From a checkpoint of a small transformer trained on Wikipedia.
Training: a variant of SOAP for these matrices, 159M tokens, 4853 steps.
Each number is 128 + 32 x the weight over the matrix's rms, rounded and kept within 0 to 255. Layers, rows and columns count from 0. Numbers have three digits each.

# layer 12 MLP up, 320x128, rms 0.223, rows 110-126, columns 0-127
153104144212119123136097105149134075136128141112134112117155094178177136094181135099135147111124102102059087159173142108099136105146121126128179117121124187125100094123121090119130114135124143152136099107158101126124164097176107144148121176180160101137176149082112142124081097126159136087153085147147147189126155123152115162104143060087096130072151124156146173097156098111140166135134
131106146198131132140162154177147129155137153100174118140086195168121096105084206123155155194146156088178108135081099117139175134112146108182210147074146159112127147112094149129120135160197181103189158102172135147172099163133116140105158110145100070151110075125106135107097125173195164107169193097105164119110119118130112190177111146191133161163119165177174159074115076095171093138123
138142134154118127145206170128068108115094082101061017102104135109115116104126112211129148123164124132143111150116133165164152084142143130101075130178109097083135135141116127149112160094151091130130156140139149137099172163111122124056130153127075139149130131111117179126113155163125126071064164126128160157121112172136109114110098097098172187156121107144127152181138129146121062149132
133175133097161134104126097231183117146139100140094169146105128155094108153115043149096168105076136095099168156081127127044082110157111116101146073165107127153165060152128146151179112133164069056125079118131133121105093147146109147135096148152153106072108138158098129126089107129139141108171123126123081100124089112091133092119150076160158145116124146065210164084089123155130131137161
167121085099097112107175094122150142129142149051124140078136111103116110129160089202170091123124112153090189118133143167109083068140152145076153181113178095147159176093146118085120128139095161138166166131120132151093126158097070116109179112095136122143170130100176130138062166125117122121121116120132157166102086109086169161100125101088171179141153131138125123118069125141157124092060
207185093091092062118112123109119067129149113091127024131110083149102140139149170100099109185116082154136133115117094137123151040102177134116134118124099124159112087083136123115128117139093088093114111133146187129124151126093134087137138106103117101146138148170127131117144127137105170140112132100138164139122150130061124120121091099166122108163088089142135131137033151115113141118122
120135151142071211084119164132123106127144115139103137100100079135102093136110086143119153135094133059106113081164041090158163178118141174138079142146112138146119131121142048076173144126100138063123123092177154125141109112072109171108186093101115120150153158156116173130157132120093153084108156080122135084187204106056094150180091167171095170103129090142119088128145116115182121116131
101150157136178099080107115125123131152095156150108156129129143081083171169094162106121100142139103151144149168161172148053122121122152147145113159175111162188099070138142137127035171195077116201222105112133177100176143104138142102134200156135103160135202139064153126148096104137145109123166082103096141082119099094139173162135182159122097119214084150130149091119117079138118148112123
105121151149118144117113128108126131135158162112112095099137198132142181097149141165141147125123163133133188124169153108110097113068155153128135102131155121077132168114104083112135166106140144071050170044098128147133147093131138157164127134110151149071098098033056134224152085145135156153150131143088136121143095172162123167077081167133115139134165149148133227174154077128119150095125
121223131155122125186092119086138141121119162153115101109131102100117121136156113133107198121138142069179117167102186161067094099084137129095121120136127141149149089093108110185104037113111083145110130096112099155164116215097061165132109147153135112084146123076069160127124119105069115153154110168160134135123095179184102148138121163134060157138097143131103133116149146167116138099112
116102088151136184131129136126127112104066089116121160130158111117154125133116082096165094048174127072124154145090166111144098142093147121136140117117152132116135147082159099125107122134117177140131073145198145171120024145117196119132104107169186111194072120091166114129139078182137096128130079171155100123075217112166123134148126161101096139166090119133153117121174221088122081099139
144140112133149214132150097095157147158131112183118152141136140093142096120158154124136084102084200043111170150157093101143116102114122144133158119100150157122107090103153120146106169151183153153187154186175117124123121062085086139102133148142113110081098159135131146117137112141116170143108127104160128126102135085163146152118063122153075133130125123116159125076125030169099145078177
137139110149125121107194102086122095132125111105108063202109111205134081158120163157133135131095073180127106161116129119122143109113197170113156117116095049134143072096120145198097126176154093129198091114087135111154180113064106146202140152177120131151132088140076111148087103205066109133111134128120156116108112142115055091170126113131158138154161132119108128155122166146079117073146
063106093129135105182140126141178092157115149107142115136201091091081140114154085153151135101138076119073114155135144146110131091125083097129159148114120130079112130111132186146171129161165084093113118057108098061129078187130085164107060165169183159114115127070150152086086142118140198158102130076123119069114140158129141086073138087056102115114170081068122144112159127154074142137139
098153131127110130121103131115154138135105178161139056080087102072103173169155063141094076132135128077091153090138144139132131096125128134176201158150094132117107115103171082166146148080153144064108135151156145124151145132151064128172143153095134158123151154085157114096171120093116117101133114071117140119113159119094132089167095072091140145134146160153114143141111173158157158138100
145129084191186060134120095165106160132141140106226160150123177099100069105083112123152147131139116116164149132144104125087111103133161135173167126183116100154140121079181087181131151122127173095110085177118132092169097125130128150133087130100160066114172127087127110130151166102073125134146167173125108129078115120142112103114134101116149132110153132151138081196110084102083114159095
108187158141117110093120107140143172151171102135115113105073196118117116123162075130096105188137119130154191121125119153164146088129068186124147122076090163101169196156094114104067170097155101142076105150127115145088123126144163114154100102106124135156128149080118110097100137112110119141081123102176143182121141152152059085090197179114124158116093105167108121198154138144138097118160
# layer 12 MLP down (transposed), 320x128, rms 0.214, rows 110-126, columns 0-127
103156075169114105093159142111131138112137149131113138090088144154148115086098059133128147126106156172183110078103113101122110141132123134138060134122107120085173165135128170119173168103104090062126101129177141112108124112109110137115089119133163131129150141119157150126161101112151145142160075051112105074172109126148152077165132140088134101085118116153100142124067126117146202107139
175167145199135146146132155126117159111087152176137188105133253115154109069129090097161095211117141133117128106077130101118172162161064179106111139051180147151131151110114135143110164157144130123188169146141121119145068094147133184105148123115111126097162159160129108141121152164118159128151107162088136148145129069125121133124216095200050141075105120100128152154139112193117190086156
141130103165141161140196065143109145191133158118151102081138191105118139135124123052125089134102152076150090122102095151188145137169114133140109135066122207117065150102105163153120080096136159115056140136150076115160148116114126186109131070162139121116094153082159097107097172190116125140150160123117169114107167109098157152116158176122079100122119115130131111136113145090164178103125
156109165205125152157127135138166154152121100111139121189106122145138114088181151128148163122166136182132122092163116161112111104096187177159127074084102155162111106114123142108209115104152130120139117092170073094137208130132091151124129101134135122226137147113134149123101125127179155141089095149187191108177076111119060138188147145141130182097178114103161112082127119124128135201056
160135143130144140120113087105086163187175133170158160132181178070136106152133079187185160129110083133146205153155055177159129136123191167085118128115109076134120089107130155140105119119137164121084176089124082131123113161092163111110140155155111192150144173128168167122112148176097156080132117113161121165116195115157098106143161043188106152111120180152100179065115109120123100132130
151100153158086082098168159119076079110109148096153137173172068091113092090077158120139120118100164160076116127157128142102162162154093142181144116078123131144115146176130142088097102104167109099139112181143090097116092136146093089173179164103107157138100155188076133072148167154122178097138185130111072099100148132134102153107175146125130124060188104168130096141175117106090158137138
143140115110132158140148143090128135097124144148148122169085166129085150091107154161158118139107159165117102102110084148166123179039069107126102130172128120133074137120105222124138174089086131126128078143150079178095134140140089106131144104184163103106146058134146083097112150123175156138197121109096147122136163061119127167147130134149166169143125160132142183087133139128140095116134
124139106059090115167116153101108081159150183119151112101156133129107117142148161135144140105147080087124143036137140176119093134170142135124073096138182135127146151116205150141146207123092136117153222140101105156136110168114085135107096127177153176054118138123120104148098139094122111045130134113145107157186148073176156121154128151098084134156114116083048139092097122105179080058185
126138114110135113099161140107145186139087071075094149115109090135211146107117143096083133135114164129131125120129135169173107094162145051141162177086132111081145124137146063152107112158106096091165198128113185114180055057123086141100148188071107127142151141127169123125016123149069136128118122111105121136140100133051145114124141087121119164155147135103144137150117110143103068086158
144122143113171195130116113148151159102165137139095130107097111090127115169127157105163126078140152102106140081160022184097142051171137166139068159146154105087103108122147172140185187108117154108134221149108118157154150100113105121159123167123104117136179095141094089139138129128144188099131112120136077128087159107074221167142124159177140123127086182077118105130115075147148134142082
127092161151141148139172161165116087105124058135185125122055158115163138126122161150129165126148112106122103148087138168085116140103061114145166113114118083086106160111121215150133154172145177137172122103112113112126147188141112087131122129139075105151084067150188100125157076170125171106079183074072186151118123117140145103043159127148081092137141157081140059156089152189132174102089
159128112126145166127163136160032159147120087135112110109081095162116116151164107159131117100133133147100098120090058102118145156171105159115061130094173164117091100065145141118162139101163159118155119149161102101109115148095109111115107214104113153161152096151181099125089140125137063099070099120137127153131165163119120089144116111164158220180144146099148108131125050156142118091108
101150071142110079129128152121120085164119115141094112124094087110157107056055177115115101167180107184150144121138078110113053093166095173174100130122201132081117125054126143161164091123142151146100161123075142128193113063191085138138071109156089181142107111116070142142104113146092104148130098109128150138085079094085100189107107141110122153154159107140081204134125061144128145119156
120189108197194148158169105186126129160159132134169147141147173132159118117162139097139134159126164058145108163077148074167112189133077086210103157160204116075136089101141092167119180081087139148137130137141157143129067124097146116110127066158079157101126126131089136102178123133136108133164119145085086110122216108098108071190069143095116164082101105122134108122110096130109097170125
152051153115184161157077114099108107118099125176097095065163152157104105212081118157088092135105120114117123132098083140139118108081135120122171210115074136086158131129107102067041191137129131135120142172076123147213148151172175126128158118087128159068136198095196129113120109149148094125153108109100096159094161133132123101121087093114110113117107116108126102117119130182113100113157
160187139161124134099071087111151193135111157083112120152074130150111139094139112153159134115180175161151120166182114132151084110127123125119138066113102107151145087094167127132114201137078118087095098203178122079111164198118174071102116163177057154157162167183107145167192120186090153137109102186141143123102178139061133136162124154135108131094162134134091135129084128067104137106122
161070087142150134129104099079125170152111119116122180112098109146145131093126133175103173097153101209152184115114146143119115179133128129137106110130148129049088125123139174171128084169069112103095129100179125082132084127178112118103127171182084117115139097153117145087154124131107103178096176128124110178142195153138122091046127098100158184122124116146081184137127166108140106154134
# layer 12 MLP gate, 320x128, rms 0.225, rows 111-127, columns 0-127
113145158104111142133128111089164190127155109174111168118057170150127185090131093159059122135111143175128136097172166178078184157120149101132165127115105155137087188154103086085181138053173187073143111083106150108137146133061114129149100146134152143096150054067115106112112109123126168133159128078198202100159166113075138198112038128112137124140217132159089176118155060054153162123113
085132099100172122102124085093120132138093163098159212156150119146122195125136128112052080063152187140148163164128117137147151161118161151109141095094114167134151132144092128127126129155139132096132074115148140131163118076107145165088136108109180117131093127161100064116157080171069140183175097103136146092169107092175140127088119174177134129102113066138152145133120141100155212140097
183127115045172065126129113147078091159085071115164166135121166208157176101181146168172148104112163107070126151137092116133125160082081237081066127130103173133141131109162177132122178112205122082135134120127151090122156120083148075131136105113081136196151125126164138162135093159078074155153157130095124114173119147087143148126187106159182121115170146122159195138137169220182102147105
081112130106131131117140121180143115128151136183178128143156143079176134118176111137163117189157155128160068099123123107144146226127116156171181086141130100144072119099073079141155128162157174154167116179098129116165132103152149125162095111161172120108154147150125084143127151155169180100158118049155224142128138083130137151079142136160180140183191143154172130162067131072125122159120
169173171094160112083140115171120122096073166076134119178152179107193170117135128167144090084157171119193097102134152150106185155094114080136193152104139160138122118138093115158089037138126128077116113086174066152110171126123151191175165189139212171171078117105152127123096144098112161112134100076109079117133153147152092162141140127159161107063113135172133167110158128159124112150119
153105148129164128172099140090166101149061113185138105085124148121179106101157134099117113118164130136140102169121140171114162163101117131110163134156159192164176143145107168084084103111172067111093131137093124141037122147134069110123095141085120092117102104065064104115099120078090171134108145138149160121077135126101157125138062146167138132130173119199127106108181067103084143101143
127118135147133161122125090151168117066100173138147123077082122162177112084153073116106133126137075085147123138074076135180090131127054149139177077132142114043135103103155172092111125088123064182083108168141080134140107144051091146112128106138171153177135098159242097169173137127118117115122130118126139144163185130157137105144122127040148154156156104096201113097182122154139144167143
137093043041087117172121132139108146084109180154095094085133162133117140138123075155172100158145151122144126151132146098169125074147090132131151115121072147167117109142171111182185160085161153145137148158186136175110164121183097170105064121186201133153106068109135128133155087108097107098134100157120123071118120134102189111163130158170158146067152117162137128112119121154140133137167
110102165117134116072124097147123161092131082121111151119118198086180124172133127118130095111120145154102114093170057115123163135139130116090134117134124086140120118146160131077076179127129145140111146126149150124135099058145143213128012164093099105143099119112168078130095142123060191159140160115078064081109186125068122149159125104133139042135118114126127116152152120096142145164138
125052136144125123111139098137133141110070137142131146120177131158067118150140127159169086087104154076141188150143153182122079089133076168154111053057159144114155226109134134117098118138161118112138102118139138169067130151134110146072096156145135105130062085134159113121114074144073199166068123112148136124120198142138138168132116097154104169133132144139152089119130105126094111140208
072045141139125108211049132127102126105157127135103100117089148122126129112143079099110123122108179169147062137143107123065094130142205121104130122128106141113184166132164125201136124159143137099117144103093137192184153114193138061132140141170154157147175128066128152142121148120170117130105102121158091145123125152132122166137105099139169085129113106085112128143110139100078122181153
154119097075092092140081107186126108124160160119143085128161053122107166156136114110138133163136095084086098130174122144070085147108132029189175138134142131053109148088161081151103155112185186124092156092170096112161177058090084161116097104115212090127157093138093116123196125098192156142089112103141153107097137142123128121108152165157129145158169100079064145189135203083137085164094
161091169137190143171129121151181081112096153145134188150149145076041144096120123121087123144151121133172131144185141133133119108111139134061180129139123097115111148071148129101189184110202132127126069105053091134149164114173124057102071145149110136129104159125155144139112045093076162141180177130188108147117107144161165099169172086131112123088092118198037158116124105123171157175140
124128206097112111111108195100115104137131152096069074142093105145127145133164138141070079124113144108158096202142096114109091141180110190137152086097057114125051124144190065102139137106119132202136152118150109151166108087124112131137062148097142161134098112086168129116138088103160134106068161131173126147075187152144095128159150116140139140126158175142190143070097125147189117112123
156103101132191142151061109166133195183176119084136138165120097122114156129102123157135131180089107139142064152174099101124138102093112095091118107112071114056159120063102152142104131194132091147099112087143111086130157153152174189122089124124128175123093165143146096117154101061166114163094092139113117145120126159115108174096068089147130131180160145145109089152126159104173163136173
176141153142152112161156110161151097127135112165085158115119076172115099140167120054109098059148174186100153130162088113101031149128147102124167162095158099073079096164153138080136083162119117122112087102125165148202161081200151147092160155101110093064160094169131183137102079092090188164127156149117157108170121130115164112113120105121115121167143107159123150118162151118107119137142
120122171171123121113106166125160111137155142070126095129078117128108098069117183132161112145096089141162070071181137144141120096115107169081108097126119134076108105094113127101082120096103091127142157128127162092122091149106196136136107116176129122144166112173175115132117128113104155141094148136167117084127121134137124125105075152109127177132135159128131153126137124108135187198151